From a checkpoint of a small transformer trained on Wikipedia.
Size: 17 layers, MLP 2048 tanh GELU, vocabulary 8192, 53.7M parameters.
Architecture: LayerNorm before each block, learned positions, biases, tied embeddings.
Training: a variant of Adam for these matrices, 652M tokens, 11163 steps.
Each number is 500 + 50 x the weight over its row's rms, rounded and kept within 0 to 999. Layers, rows and columns count from 0. Numbers have three digits each. The size before them is the row's rms in percent of the matrix's.

# layer 5 MLP up, 2048x512, rms 0.0445, rows 196-250, columns 128-255
097:540457460505592494557577468504458449484491408536463569411434492491458480449498541437518435516467537485405553537457487522557477514491480446536482458491422493489405474427475513411508450517536490484471518437487414444499480496538534470512422542538453511554535514485524456446475466466355516471503585412605438537584451516514478489454510463479554505549513452489524552483520533499559564540374
074:537467505484631570418563401526484503475510502509418537514387472439460502496546497488547475521426563484560572434462426473606473634422428475562442436457446476480525419460462557478520408515534427547589581490496547457457490542593461497385450529620485500564500459461522440439462482502467539488602537490505537549542470460547498474441518537525483464560539438503459466425535495508482544535436
126:531534477465483482559535448507469557540477491474551535470516452531499483523510446542485475519553545562443492492441561515567429546485511641459414501433607520422477471473514412554516538536524466507505525517400459477532476520498475493505381541561382635501477486535537409487475378440495543451556599458688538488484477458451486463507458465533488508510467485400416518438489538535433548463363
094:555521564472550527410533507492406441486502515467408467451501536535476544505555458422521472482417508505493514492450517426559520517489428528446521516543456471478549423470517511500550454546515510547438608451567534429515605491543562555531480474571479473520506535526489526449524447358504365528520491562558519496583471529485515508500491488502517457532567461536417492527538416533496533498472
093:526539476501551532439608460500436452453427488473453557539392519480425477559540447471532435432486490576626440397429490498527561487524439549512522431455455389465579449401477620549500497475505496559481557477526498491533489483568399511499459478598526541552577537437530434534458539408520539575565475495479464563528541421550564459459539485538489470575530369462511443402542495550535527436484
075:543457585507689553489550454519466475524466442475448614533461450504391418516439541558475433519379535501593461447508510438579570548450458542555483431515522503483493436524492475469567467533518482582453542520509536511546540458608448507480558470506496561517456488464571507452451439403486433434478576482482465554568450485530505548438496516461548508508532452519454478426566440559579517468455
102:545462546493551505504468440480466495456472458466424482444434455462504525514507529460545490455380494474379395476457575499523409574460519515547601475472474511484553475522504392461489507555434513494431487508435526558472452500510387475593512465591459506522486447543503476484482492501423517449503487450401476493582497474493469493416548491489428600593558438364550553448585507605578487368443
102:563393490523535504421540492471441462452483684505507532539489501525414509553485541433545463439434505504569495559495489521510431502552487525448509577407427495485440436460499408473521509513495446477551484546455376494522491532566497432511498511472445532528567534555493565478479394550457551572541530466401562501576440524480509539403566511403566532484555530467460444510550534601506505524527
106:559376455523476534468537487521498437454513437522503533476440566490557525540480600447599497508504550379458546476499480483516440445405539569552460555538455502543560501626483533498480507512567505513567507488465445504514472477583607534475414512566431573503480556547582482449467479571503521517535487482408476527516553504417563412452514374510549414485442519593482575526496508530639496490507
104:507582591552550490395525497482463455487483413564490587526433517426512536485400546563568458447484548440370500498456422510433481533496471516568538458487525494539519514486521572459501506525519490467511544332574423513569479482565530486581484426540511525501460547576480503597446432499466419504493542420427522537486472540608427525474564524473404412483441548477486531501579475577601509517485
080:577475455564583543502561389494416480412464547488440641540452512435426386555513460548525488536492508554495531537440522512517536537500471506501503415446477418484511506534449521516606412566425447589545541485451536523557449468469535479496502490453474509546513518410495464396453422517518470542519469488615532545507463468536572532466543465481494398463511398523515537478576502565460566543459
106:561543541500476501500505490464436485520442488467412535536525659490537521563503419569532483502488566536563515587495533499485518567445443573456490627398562512431458442542468496589512399521506532472454563568497511535561475516531527427556534486533548503522534545542419569570441433507523528488540405577560397498500470499494597474517522481376432487489551453492545534490545538550485497510516
096:593490520484527512513475457457491406452456578550496521515492575457571427553665502402587486589388515448520548440426422470473447440408427393483529566462543404602390426473500550464491511461406456544480546526486604595448568475529475573454466656472494490541503489472502543612490533594489493483505497447481424496582509457529478510388517602557500584514503496448444425502565443473425491448589
121:588354483503452546498455474423529525452493620437541492502533510549520494568565528535540496433440490468556432483495480497603534472433545625509386571402318562541507467455509510477559536438489495502447547464454452549537529443483532508459480513423426473530577538518491513533558373466570499562509558557437410519490499525541599525491589558437588485550498533489478518504562476489566506451506
114:491419511603498466416471463439530505484477617502488495463478405592504501506520529425498497492514487591524538504493574532557421505537417490451470501447478535494588394455478497557481508511470480511498510458493403601456473497547470452541532514481485493539450515527582556481476540516443499486496469507436563540527538447504526396467493478537655520508515461491471611493457490518559536382471
100:481450553506555526527528537516500495470452551521481535435509547448503501470504439509511474456472511523511451501456519531460566489609414459495500511494524416525511482427519480584469483548458459506465467537510409561537491500481566551533447460482513485459455570468551467562493573433430403491511592558457395511500395506501565524528527486411442481504518485434460419463523440417531506439499
113:497651451361466487421551493400461513433466547541525543481493441492518477572476459566451399471477492503506548483475534458548512473477492514431552532519541430454564518473563518542544512483526468500460605543406515564562487463537533534499375384519453558524578511523403452470449465513524587480543489457494517492536442420465505476486428476456511526519552438464491479500516512575523488578489
077:540507532664516517436520410499531404452421495476398525508455488520404422558489520451522470503441498534474521455443500437573549576459362411540519480471488388458490450495396525463570514439484380509534539482493454479507524449507448488479466500557438458545549515440546464446454447457499474551516465489499511571513399459529514542463479470487490501492533419527493495458568546574540565481530
092:581478461479527531467544461476497564407440530503507483521440495523418409558520475476566420581478510538603582434432432578529598573412490484502531500504386495465463436454503555504565418502398452480492526499487542527465538460553417399477474574594505499516475482436487566546554505517559521547532508440427500495586514485529572494397594477541441515528539506515466426505563489529495551467473
103:507485508468484490497559514432521530536519408448543457395437598498435501493574439545466433504566561513502413482524474524435535477532517458452521465535486581515452471501433523573488508549584496479532374547468502518456470485483603455442453563456525524500470512471510392482480449398520547506534569560487461485555397495505475428442513435488513580444496414539451418535550544378505505473476
085:603585547535629515464502461480391460476466553496398543516507454421431530544507384456588454536464492488535608506451516500545566542510411550502541475481490473458554420435483475476573471577408498537482487389544511449549577433537490520514449401490519514549461524465430521477518363424437482539530594524508538549661435451484509462449591427494480465551485488459444401485499528480465505582494
100:582510552470520559605524449492472540456433514611410474440447536481485458575489397489464464527554526486500509386513499436598472525480481548434583527511545441516524464471450483513527492517416528519494513480543573575562520510543529480536506481489493462557475454426461461596476617578487498457477534578509414554539493477508589429505486544474487505482519513507515521453543514539450526475522
078:577483573537543612482553423495452473376316446521480503502451505473420429513532456468516471514428483512513514494458485477576498604552471509468571558458465349447512423455421519543547438616507455540488508496511466483531525537551445603505514598464479534599504499457511522489506457429494507512507489495488476592546465461541508526408497470488498439530591457513382510454576471580515495508431
141:520333431588498537607465498493534513477451461498532524479456463544459517584463545471502515550579525545566512476491372444478466567575488473444381435534519514462473439522492470518473433546507527515525473591517388457426409534573533500558419474510526481529536522579502431466503558520533468484507451559546545581510469442562568371431503586526597536506575554563476566509481499465440478450547
103:566566500459523488491503387425526497492489505497506515509446501504512450517455481559587453424555515600604495462491491444591584534469459524434520484479525503505501485519459411621553485523480456446479454559465518470510441459531511547462462412433531488488444464463553520413533589423495559494565504580530467550446492452540543502470441424372491455473501462543527419467536515508502568497550
133:476528499461457522439568516374506545464451455491531535535531462569575481512506381541447473546543561446399583508507500506579524441452414359566564476553611473481547494491525447516539501583451447512535600447485539497635439457544554486497444595565402523486422506492409510495484473570500411478569533511533572535497514467520430557575519511535410508531536461470528532438462566411388517512506
105:542527485585540562481511473505490440389431570581430541573513500482522382578530452476505435601458546556529566515451399473540522514483384302500549462426482383528512473499435544507495472428449522490508509500523466548474511552551453507519505615558474437547462454530501471589478530549441480423498491522442453530504470488502492481460507623542378493482469507429445426463572399461445500545579
105:527487579544546556514525439554494533493430621540525562509513613353485483532500490465510528513459449554577512474492475536467481494546495596517493504441490492587456532407463570513502478477462463552519436507482497557579486434564422551520451508509507593513449492508425449500451471417492399452533440516506489529526525530506635622478459568495499517557434471559481451447547411490611487519539
078:580414480511560559506527438493341381380429520510454555531452489543406476587473445523563454515481525576581536449430492471498575580497367453508511455499396430431509474470418517480611404561446477534463545508481519412455598527598538535513455471604480518541466431385470498459449472477459462431549542503563507557495444503501470521498448494520413497493536423481463529422629541589532547554475
104:509559571500541562491490448452440487467434535451569495484414484429441496468580513525450493495472581449547528440483582433537467501523524459467511491532444409532590450503437427574472545504613519546541487460412532599542490535539532577436406510599523518457459534475494571516501477494480493415544594598438521542494472548452480525503423564408532439509598448520504523511425366489405535441493
076:552505556498568508467526487514462433403366519509488543525425495435459489551523493473498410493486555581563535483384515409574543642464419435551505490488464403451563454437417508520548524643481479535497511500525495462470543569544516590484481492553484560538493510445520490472444506472523428468566470520473496553536470489468517512452550501459489481548566455535521519479506491522520533502419
077:544445499468630559446585401499455416470468531512440585470449506429399553520492496492595467578474559542564480524416494430589564506497431566465507447470453491491470457469443578500591490527519464532471555452507481480459526561522504505489516481534483532556521609433514483469442509482527484531563504601528461556509425447500508518407522452539464474524616447476496505423561523506474558514491
100:540496606483488503465586396519511477482441463477526555370402433383533503507550532449568463465461543391441508404480492450627446528498401490494523473482412460470537556432532410539490500579462547565499480475485546563495533488534446553449415461435472534551477473466440514545487467511360497503552541560535460504602465469474498561466507470477445509521570468532516521502504485497554515476469
118:508461495499507514544470511449482510475487495552565484431491465507541513439538558421585502486529505505482598621526440443515490471490504437506530528398454418460511420550465509489516447500548479480514489474563557544478456472544563489505527523476483501528440494412522439410428461602470525391513461493506593567508448504421540617625532524459485448517480532489596520549521532516435532439471
104:553475509521581542591485485439492475466471438442492557503473502511451496544482574338478406568469519585505496480521541465530450530522417476472435420459389486533440402466473548454527493470495513522449511487545467601485501539537426516424564558525441475459564522509486518427472656398402416515486482504411534536454415484525535588424430511529474548518490421664491548426526460503530521477492
100:508509533470622479445478492498405494538475417529412535425401507546449480507548605411489500586481540550497521486480512437519431576522530457503537407536550389421484438477434477601469478506434477456422526534508450544542439498539438541508465465587445524529511499490574451340489508404491476488490570488459543460570467452487463481450413475526539467511511423480404486462501466536450551413457
084:518457486577533531539629443404395510417431540516532590441478473411386564501441492535478467442573573494574573534496466463580547527536441471569504446460435445344592461412386546490540476607527475556501568437532575529503541476604480507549422431526460513564434528455531513487430405404479428471511552518607484596528474490539573488443471451532533470456458479499465508499537546509467540511536
096:587472542567578555433506505481457427479458482514427508611482570478388463505510478550527469433484468478558508510435486438528439518568438462470589545392490477497465427533462477388499514479519463491469506426509560609548519506456439474520603506458504559472430540471529569543499472498499447610474516470394560507513434508524562585521490535441448550559524415505501381397501489518501475441461
073:523456527516580535418540462500439512400434506469446585495478460496367430541484455491508412531416542533541510477440468448591529581490461519575549428520506425476461467459427554615530455505479461574461510449520508498509527516520508500473532490521442499545516504494568469452481471460502497467581468515511498531561409470494522521519527443534461440558549443527453536469555530560509561546528
100:522453472445521559390544433473411516487468429570494517527485474492443436531526501450556429515382509451515506466466449465507556514495500466531472562410521474496517494449502477482521526474546475527505494397529399506548525467539510464517483465486492575520541489427437538441487494449545416530590556450549455540480540518479564549460495517452447444491531467473474522485516544539507558429554
071:532511487518528521474591442475468439398433536445448611468440537483460495543489509505518440565409590536527536433490499470610508626502408442522511458411459455529553463396479552486642489450480477591533530510528487521458543499598496513493518456523503535545536489460516420401485535491476468448558503506602456594533500434522523467478515502530524506530568491509562462431503523475561556464444
116:575521523437483566504542481468485533458436574647473483428476556381482442449547439501514481527503541505519515451484410450452420535493449429457483556461575492495518462469540519554489494440508513520501546484551506531536475396533531509437517446540458475517533500438502437558534516532532449495516529495412502504521487536510518500457490479556442484486530460470467518485492564568422509475532
135:510456425501480461416583472485459550509463497546530575656529412563502527535516509533500453533504573556505584470520497558600530494511510509478474482510604534488409493462550310475545453549526499502528608563493447400533391501514529466488416486480423528482511492519467480510470405548580555457545497485575525501549511487490486490472517514514486504500580500446518540432526639487483508437390
097:560435541411546524493560433452492390451438530546490523538497576535583484603565471582467451579486509526541499437443475502583507575417420488461524460515528482453468416434444483565528513524494479540501559527509479489434468584497520545423515521491500454536432516467575478572522579498505535523553505491523381548555561525519513465410555555483420528518520472494512554477558528511477560437465
071:589449510466622549460524420525485470414374587478401557479439436434437455493534427454560487502505551495550522483506478452556558622448395434493521451480420452437496475456450585525558414554497407514543499418540542492478554515551471535551487500517507535605523509458515489416538479468450496434562501602550438585494424417561443470425529490504536411517498500478494474456563557562460564457507
100:467514507489483558444516517478495510499524432369453544397474534517471517465528437508486508570437502472455458443514505440532488454471577389434584486538388548490475521531460423519522609467442497510482438502493489507448463435431419482544490596534529473526528454450477486535483477580544527543515578508516462525439521480559414497470604356447508552465527483403484558481573579464585559465433
110:545458493434503548538467468512520427458469657485477559447483625496574432544578533474527510566562476484534561434480542540499419533506463370474614499505556454487449482480450544486519470429483428455499502559486516572499541508504427470417470640617483417542536504436555470541489520588527451442490448475422444520544529487517549461429511573538447608479530500439490470479581441542516548392557
074:697483562525554513488556443532435489487460517483397577459459503413437494594532505499522494502415567500543455418403476512608525628526448488505493414528496435508472464404471489510548432528545473541504479425515557422474466465522387489521479426602415489550526522425520479507466519494507508456490432529465457550547529463556469517439513461464478451467538406482432479452554509553515588540446
079:576435487466628560487562463523463397450434575563470475528461482495487512570514473385579413522444530520479474470469476418516458614440478534496497500397457430466546379450417497549528485578518463554525524536529497451480446506521455560541479488567495549583484434538494474390478396472511468562570553498540533499502477489572496475444504452513463393511522425542451570482525500553606549560422
100:527498493477531507500528427461480427510436454554472569489418491386495541483432500449508464574452514440443524423437566524536491536511394468523460440473447401496477506573406546457543511574480488548527481492488431446471484455535523487531432531546426543476540533506475419502388429556515364540539566455562546563551476475477390517476566486553526516568569470491509569479503477598381563502478
092:518501547526526515519511455450506467465498597487527491445470382553484419460532485494517474492447485505512463448483456530537501570437386451477485405475475472571516518514476463508535484523458418488568476497549452463424511540544473476504446516535427574509529490506478450561486501430509482339479547528558583508656404444478465449441454550437462497570570529467437457464559482579488511499520
136:531522536415443459456570497478453476497504520483465503469529565484534524517494495578455474438545503521553505591473595571547556488575432500454445477494557589569527529534548467660473458632477475452448507503496479442432488446509594557504476441436470568568476571473507560453447544449505627464572573645474449510468509477403552564607551534518444417515537442545473460501514486497493529495459
067:637476494529570613461563459502434452395472539463358564526384516492459455510494500503485489516493537505508512486445477503576566575469421444602477446483479382567527404467462529521551502488489474508518531480525492448475525477578495523474479461540433575542464528456527437516428455471486500477527608470598506555488411433486515452470512483486452479554542479483475478447554513546522557546470
116:510518516557531432483491439445535511506493439498459533456422469482487486464380510509536422518484487594568550524494500573502419596569556540540523448522547457480529510490430515628533527540487460548517527417551430430548422515543479464513454480564418562466591532506480383498435435438551558452482484412557413535494423482565481537432558483492495520519511524365440444440487509597513520439427
109:528595564506561499538517554528475542463480472517428528501441572402476521627550460458547451458491546598621463449449408490505440609570481556485537474473495384514514410468462547566523503521490516499440543564454389564478510520450392466450536516513527507469473530460580470534500528461561477534480509471468455530501519461567550473431562471443501449488496490530424494433567424512506514512541
# layer 5 MLP down (transposed), 2048x512, rms 0.0358, rows 196-249, columns 128-255
159:454475517553473484432467556489437502454544487510484534503497425519470565556438490535498516465515549400563501420544515464453523468454560485457600429592513555439527522499495443603426632458493481452530564499525363488524566425471468530499533490534504521499519442504511453559458478456512630502484522513575453481454607515490465388498465476563584505540533563419425434513462382504528517513498
034:451509524525518467496559513488473542535488671515407465523523521516479494571495547331502508457496428542445513566430478494448535505483523455513577435409484370565482494539636459499540470502549517478509498502573472493410533535536460466494532493460502582467515486503496562543525391564494498596494509396509574456515462534475488507383550464489477550471461488454459555622569549520518480608462
136:522516499469428501562477554465498524597504530442413579469520483489622488614423467469611439471460547535576383481503566538451485578516449484558412510571547456521582539459560528569587530445489522597484518419482415472541535540485451578517506488552517564519481530491581467467519451542478515525556479556539464459502477461435466500481578570522538569463624422509460496510499488556451547466563
110:646550557419508442471616465558502543510511434521497513578420411475447450513471496511500558580448523476516566413507483492569471508574394409492555522468535478476496510412387569528520586578520381480507504403474458484533498444549533504436505480484527511486517526383417442435530428565556540393475537560494490506505537498548413476541506491502549461538558565437562532503539462492460555448534
092:519536506554422536411522530421454556557502601524553511615426644402399556542503468564485469593511447494542563497468499508474525506484432573530501508541506444456535553495443520515512494503449423444479536415566480514429532544501560505431453454538518471435475543435504503543544583517535450392516560533517501539512624573517528508587454548400474444494522504383426454521509562489442533420450
051:601539598489585478513566535544427407479493512553429577551439458527430472595542536480475510421506511550508487501544520502509540507451479509502483480431480387529487489460506499552495445533517435416463569523458430578489529489601511476546482506536598534537410472499543487499514541495455632517528510529481497575497492454425460475542510474458462515497557534428466496430493563477458542453493
131:485590466482513558561463446517527486538478458554533460434506464391428475602604522470488521554543420563532504511515580614479497459481487443497515492528501493434489436455455535472559410532490495467496483531513501537536454507439512536489463481507482610531556520516408499396565396550457537422447532447418481451546535488566518467506499497551583460423430452522511501555565571445459580456408
143:531566496514466523471485448503558556475513560414503502501415572512510538518500526540394558463500506524559452537522594476571542489446514585506442556548504461540520480475492444591446418505491518546513535559577496526449466537466442492443456429603538523518497416368517475489511444527518541468541613391516452573435559442501507435449403481482452490454585485611461460467465507500485481440424
085:568489560496477540471499631570415590424479532480440394507528470527444468460463380511508473381532533538457412499420477530486500475474482424428509546473490436531448461450487515512485542464396559464495475453618538478464452489462445496516458418487441503518523524508434612482573461455505528500419530532548511590509545502541556482584550499483437513507499524542425470593585489457470581488502
091:502536470445405502549534566491511477435500473454515504488476448580537457451534537534460495553488412432493458497540460483569524498525543551560499509415560548503506517520430473486551567505510503518487518546438611483421485571543537500378454481512445509506440442474522517535548487461559593525505467556526438520397478453492523440554392531519515444469556502555501404605484506486469517487533
043:476496464491455465480434580539450477586524510529515441485464518528589538510437580481437516502385458567485549464475488547485369503529494471487581513553518538436446468533519498505529472548589503461508432537459472493475491610548504551473517577516481532451500566573597429496469540566483511500464472491556524406529428485453473608487463439587407509526471552409434561610494461621528428497434
112:552487506504523495440554554585512468547565626439476542546442395540529483600505521440539521507497434475450540573531505443507523434481417534592497510443505388539489513498554501480477487448537543476462513528488564496519588540510482458433446469406580491503523409486442436448553498498456513491515545551498504634465534534462565645505527488539433532576531439571500446574507539461528498489506
107:468437511513468508451573462578481517558529408486461562440436480499568447433421487441441468532499433570480534628517529473523429487440606598417483475431479535517470524411515433443536536566469493491540481544599488511572495455481473394548565534400563433475457494405530467428507407418570452457474536510543535491599522418426448549450512385415470564499619495495467527519488569482521495599550
089:474528556477462535463538450573489521588454662457527489483635646368516510446428541474484496537517485548466434461498530574515478542439544505519631493552566497471554535433539584606533565470582447479483530564469555496520444562558486490445486524549472602532566476494432536497519511531464573543564446506419486479531495482494443526477482546465557513501492500462498476505517591553513519484446
096:508492457533530492525516450438499429486589585512546428433502538515394491490571486414519464468549432478460467483553547587597467468505554506574460524528507439572538504468493471557543541474504554461495523552439466587492478590524490511506458540543559523553431524548532630531434485504512434525530540524502469502547372600450526482447569478498453387484403461454521509548579393580444510533484
124:564563540498489427537501543538477460506480484497537585492473546554527494487397629523531499358474447539561481426527407528445540576505489500559512480473515397568473520545533535510494529517490470506465401462530485490437446444551481570429538440496530499555477538501575518390503498456505471559490412514509439475553425469384406543451482550509596494477554547482407518568502481510511463590463
132:564625439448397484438525428529445517397442525522448506502459566483459446518598464493513485482615545473519546403530478628576447511501461455507450586555521412533540508568472442451484450468457465521488492470566580493509451467432535461519476461532452500579524509474450520556435441523431529506513463577429478523533479512441507519390507432546605504513509468421583498506583499506420521520487
062:480364528456517478560500483486526465470444545512471490454516440503466490507462549397481502459508388515463517571458493440500496428481544569497425447461406608555586436501452451569559471528486561530504526535396425534499538445499500352494463549518541582537497466525525476441498500456425504542403485431508522550549342551526571489542491530449571410482567632460505601489522539512509379534447
090:541540479508457492536501376535447458494472428503451540512375458518461525505445567450556486460516556523522463480465554459421419446485546496489457540460491473440473494480476472497529549414521527476455461531508440539558452483566562549451485564443483540531599444543566594512489477484404509549544495504513588578451490555460410512465571504503455436533560463527496524523519464523443494553522
067:506506436513528482455472408450487430517504471543503665502555454482611460513409531446541495501551486482496547471522609520509509506496555547505443453601522597487487477472429423446532515462504581463564450517531535418485489489529514483570516422478441447470412440571404499470520589474504475582454481452524467470466560647399555456519518386464521450463497572515548560458453404555597535548453
086:630556513550607511459589476561487505441524487511520489591415456517408470543482464497495518470449450548604497448535534503587569560475343423502567445490431450491522484460439515495518503521515500510480430457515511504496571488488492554470523428471541549491525530459469499416528433475504528407439509484480458573494470526486435463462492413462525458516571493488503477452521490475479478507460
128:560525528539507546497525477635369547470517503420497553552537467513545529549493502496431503441487511518520516502537567527563538459508560546570569476445534497534479484522448474585508488514507543533454526457511567506476549556530486461542469446539520516499546504459465518538463474580488474522492592564538507512512462571503497465536519537558442485511577429444544480577530448454424487562472
043:506473496481463479464505562494539431442510597481440549529494451560525554545503565436507528519450532484519511512480446428464409483487523578540561466556437538521511483541486432472559438534515507535524627509588449429571511436604406412540518460473529586474505461553438591501570479522521609462510421492474546444460565423531592524539461466405555489532507535547539465372521504489544560527477
119:443550371449469568596426486495570481526505396429510507497466453481450464545446544529510532502504529505526483497436567543483429548560480521420418486505529524483457589480544493575466454617477583473519474571547474551419532442444460548575513464503503536530514477500449456506535504464466421590461528569502612518469417553497594415446446582572585550509597543422474560539412458500429440479509
124:516567486451526577521483460528484505469461476445471517592464485533495493513453494547512521503629582550568530458483498466563521575488396456426527506438577369426549564467486482524491571548548554538507495521474439423531496554499538624485396453659465506486539430476470498458506520466536541455546483475436479583573572437530453544433412452534440454515508496550503409529499529498476485503497
114:522479560449492532549464603464496493533475439399518447423525482498504406502455562482597503525537489443427455505522515519565493451445552463527577583520604486479437520473494446567482554502496472541471487622501492494535500513519463511573505545518430458511500530474527477542510428522539461454525515456498499590507446486483410504530496510488562448536464551542546513483471529465491562524552
138:515457514454470466484472501533511506527504421449456547413442453477534480440442542427511478511534493499404562610531555499515482447549594574413437417462467465489536531430434469467503457504476472490572517448603439509528513422526463480457509481455571474486505468398517415482536398452554467483546484525480481501589536438470560520435486405482514514552615444539504499404421499532527520576439
114:574559515415474491421586504515518567536479561457555571490431553529412464557546502510527501461540502381573474370485436576500546493567429384543552539551545426508508384525453471455552537555553383429518488479426589598499528519477545478403508545463533466513523507533554584505507428477503508460561540508598477530546500600482520489463480548566513608423516436491485488457494531492425551443530
038:538499404504510467621458499493524490580536547562495502595521449484386482429604520441544502489615506530500553507497491457462565490474439547474513534469528537564509448558472392429448479442466504487490542509523520453458495572529590432525514546582485386560581415559561483468421401467529561476470559570593506496499484437410615546502451522556447479473532559411436600543506520544480484607446
109:455453492502429573453532494538444464533503481501522476471436470492481492402524441440514523543539542585456512518508520489439515487537540488519557509524549467401541457450453480534427473445498532508515516564455419548500397526508521590459457405525452486542511508410420575493508362521507527497542519563495521603452477522486485529580426452528440395507543379568555538521487536520457527482465
041:521531486441531505561509499451576459575500569476490486485598423473475519538539491491479431503570484456553501485473463526541458543469451533553464495489511465531436445522478608553450535483479480555490485600494533501506521512497421530442526476555461467452457435452524497550468581482479509534497512551466503526613527507366520515474509458523437589502584433553481491509385514521478477495476
041:541532499493560525402589418550499454422372567536493516553441487444447570497585418461542500559494470571438512460519543433579484593497528506548406525438566399416480579423481523530515530516447465496510519477482513518437479542575533478481536436462511561521384501506505475487396469608436518541472469497451484546445531457399559536419481504486508493569528479662503596478484593428447464500510
125:479566508465515581442560461538455444469429496544471537558533433551470450519490647417451503511530521500550508467475494465511542552587523502544451551481530590499450503454488578440440495403502560421505499570454393454470497533565500536543507448531501480480513456410441450446497556451497555513480631488515509619527492455443480514396510523454503579522507494477523531503490491551472535546459
105:521451454417622464567449487533516478575432532478524450448591393416517454503440448532489482496448477464595525430523516442426491595497537436523524541544533501560462482466486568546514459466505529433518523491442489472551529423518427504561498564525563431475463456508557519542541522570426494507474566516463545524444472367497404547547462508486424530524474532443518405447493516541472446486443
128:497477505525565517603468502483424443486453510480530497495488485475509441538493487490511493525507549492389475494497518591573483528494450489623561559508560391502515569470465473460486484449492394554469452524526530603493569413521526508446475495500473515522597550510429490552504401570489522454475403441533463369536549483544430488453589553531532538523609443506467491517507443581440524570436
124:551499472407460410471575400502474450495518485556539463444477482528524542544534596471441516488527481451552548487559468558584573444392462516453459537468576549416537493615572461417485498467492424443486561467452529427443527567490543529431536429536416517514482467529473447466490449455416533466541475629626458550425556491438482417464485447553517498617483527470407474571533553386447514504495
059:516503523433485470388532550530453531465485543548434481519499481537497505519538495465546540454515593418558551542522446521510529537443524552443535521467420393523497466543444492527550552512517490530469528421437509490493504545551538425432464426554486551405559489586429513559472517640533463525508409512526484415496540538492489565466502453417482469565482487508513457519437470528480459507533
116:559430542550546513599484459497572505473425545440428508474348517471437559582528548356559396548423463496400565567489472440509401535503547513553545510567458463524512513430520515537595503475411454559492392452458453532381541459521410475542479559577551517543419495441435447481465407493373427465410539513531499548545403528544482570431528474449413550561521501611462521510553538460524545481432
035:551562554504404408485552497494547461419506540462517466552486453500560417509530511441474477528524546474514572588510486533519501474496517598529547551441543470517440584563360411525463520535524449526557506491586543484593499459534563559532460502459499486522476515446496503469517471600553606505482526532582577446552496544415400515600499493532440470547581560469520464558522438496500368551410
128:527479481520500550461469467537543424470443516534498483336401537394458475420423539476524469557604491471569581539412462505450578485415392465505496469523461468462519492447516522418487420389461572496471403530483510472412523461450425521547471419506541468548590452555531545432545544512359515495465472445549631574454516516620468495548505482511485512444533530609472435492467588475516521591353
041:493450506585458520423487530418521472556466576559578493578434502485607520516549445462412489553568511527642603499445490451489571508479546418484512513490562507480472442494553536553507524574533514472496517492490481454472518391553456535478470604501557556400493515439542529511465496469475523528430578435464480534539508504455509523552520575479549460450511480475419486463507528486398495458513
129:508588490493482554507550505638523493520477468472494521468431489526460471590511438506457500481541482553487470499457495430538508524438498554489507541523460510516504524337549460490442492433451548501482521516499499592462499492515495463549476451494515470510486446434541463535486506565427533504517662483540479472430473523516427510544517492479411573459496455419576472558493541442544537494485
130:492445544537450422537458512520489506619470486450420474498423458560571380600553552516542591478518520454513412450464513558588458522589537554509486512578556518486547515402480457499432542522525452534490466545448465473539435554541392478647556423530506530456484542555539551501528565630549433495409429547457450510600370515518482559455478589494555497497556559581533513477569464586579518576477
094:506478544552546513461510459539420579520501496477476489566476575483498554560484499428479515379443515464440588502531482518461536459522503546499548457558602506513471492467454503512543545563540538537449441517502492484430492506521466375491478531497542508479481484489438465469529413510461470549483582497542528513511480527578524538509567551514574489477495566376484459468500390437547446609533
036:489452583503504442519439488524475455433484525532505556553540485494450538470593401511502405588513494439488510491472478588551514496479450590583532455609457418564431495503436495506455500466534525529468506576461490445496531545444479462519515452516459427489495468512446592561443478529503517536477460377446495500403497422443426631441447562559421515560392621465443428540548473548503482610449
085:417493465472551406525498480511458559508561486577537502521483449470470515485460479446545408433510475517484544528559511490506542470494410497507394442513371627469481365451441441478515517506494498517510473528630522545528535521558482499504480461449494425555437486506535464546429529517543481498444498522452558478495555538454439452520501373499509465496438552481529560432457445463537485592525
129:498454483568486408450561487512465497515600481457392544466495432491484563456380540426497490422489449468454477599501555497489438491530506608530545442511530541571445484471468499349457412430422570534507542489575448511529546442503479427466522477449530473536506492480486486441533395455514437525522560538512531563502554530469506545448471393524439456549534506458517493421494472419515515610440
034:511482455475486618525535565471671601425506572525445404514509550457444586411462451473480566508573481481415510521479504468477519477524453419420445555563481406643511542512435487492445475483477556460515554502484447504468542501540506550524479461474494450440507483504470586504526429542468489443511583507475440598402510497472551578500506374505439413487533490585455495467502568483495413501425
047:513588511524459352486570431478510501502538486548459480589486502495515533547598505493470488473495468515417482525553497494556567500489542452556544501516507551531417480448461509504488493562499507454483527498515527562559581475555522428496525402416533431503435458543471430501621525492618460516400510538519571459484513517480466523526480490503455505444566414403455482493478392463475510553417
149:424543358372474527474562427477423423490486488529506512529583417472624508505541485495457483578557562477454598524462477540442472560432453402551451547498558525532438556502545463381527556522526492463514498565474584482513487506498469459427584494510491569536471599562304420492503547559476497489509555527476517472478490495419535447466486502534498418476507593430559561535553495496570400518495
123:469534496527426532604497451472446445530503405550505516622496452532493573444506547515551564529549555443435454471472432502443491439503484495508450598506449509552478493548468460485504494528545532462527610565546496519516613437553522515568565543521482528551386542479514551573456494483692420671627426609501495495537492521522500489478491494449600424581591441520532484559490562418533496530421
117:480492559568513478535497558527519506477497532432436471588516488542465552528390424419452475518542555502535529493459574531526465482504566450475556515549508540486449500549393482436449486471493492476533448542497473498506503424533571487550544466451490516485499571482536570384506455445616550477508505524540530528514527502487449545456533467491473512458449543563523582485424488437414441634479
025:490479570485498540439603495524583506518469509527498468534541430603450489552583502510527496640545537439490461513487442474592445432477441613518513489512527433616526514469567508537470557508545491482504608459475463538426517499563502584455467506494497534451470474509533490483553493465554614500424415528517536476553481480520550540434438522483455572501457547515459457468434566442549437462579
142:522541512471508489537568442508438510482498516498494390517489374492419495588533435500464507421508504514559441516612506442557566464449457561522420519363679490535542536518519446483425571563496507421505568557469492494514493506527548562403527462541469522570445479462531565450545494461526573487469480547524450514485538528503536439521423505620575436547449574426422597413490574466580486520512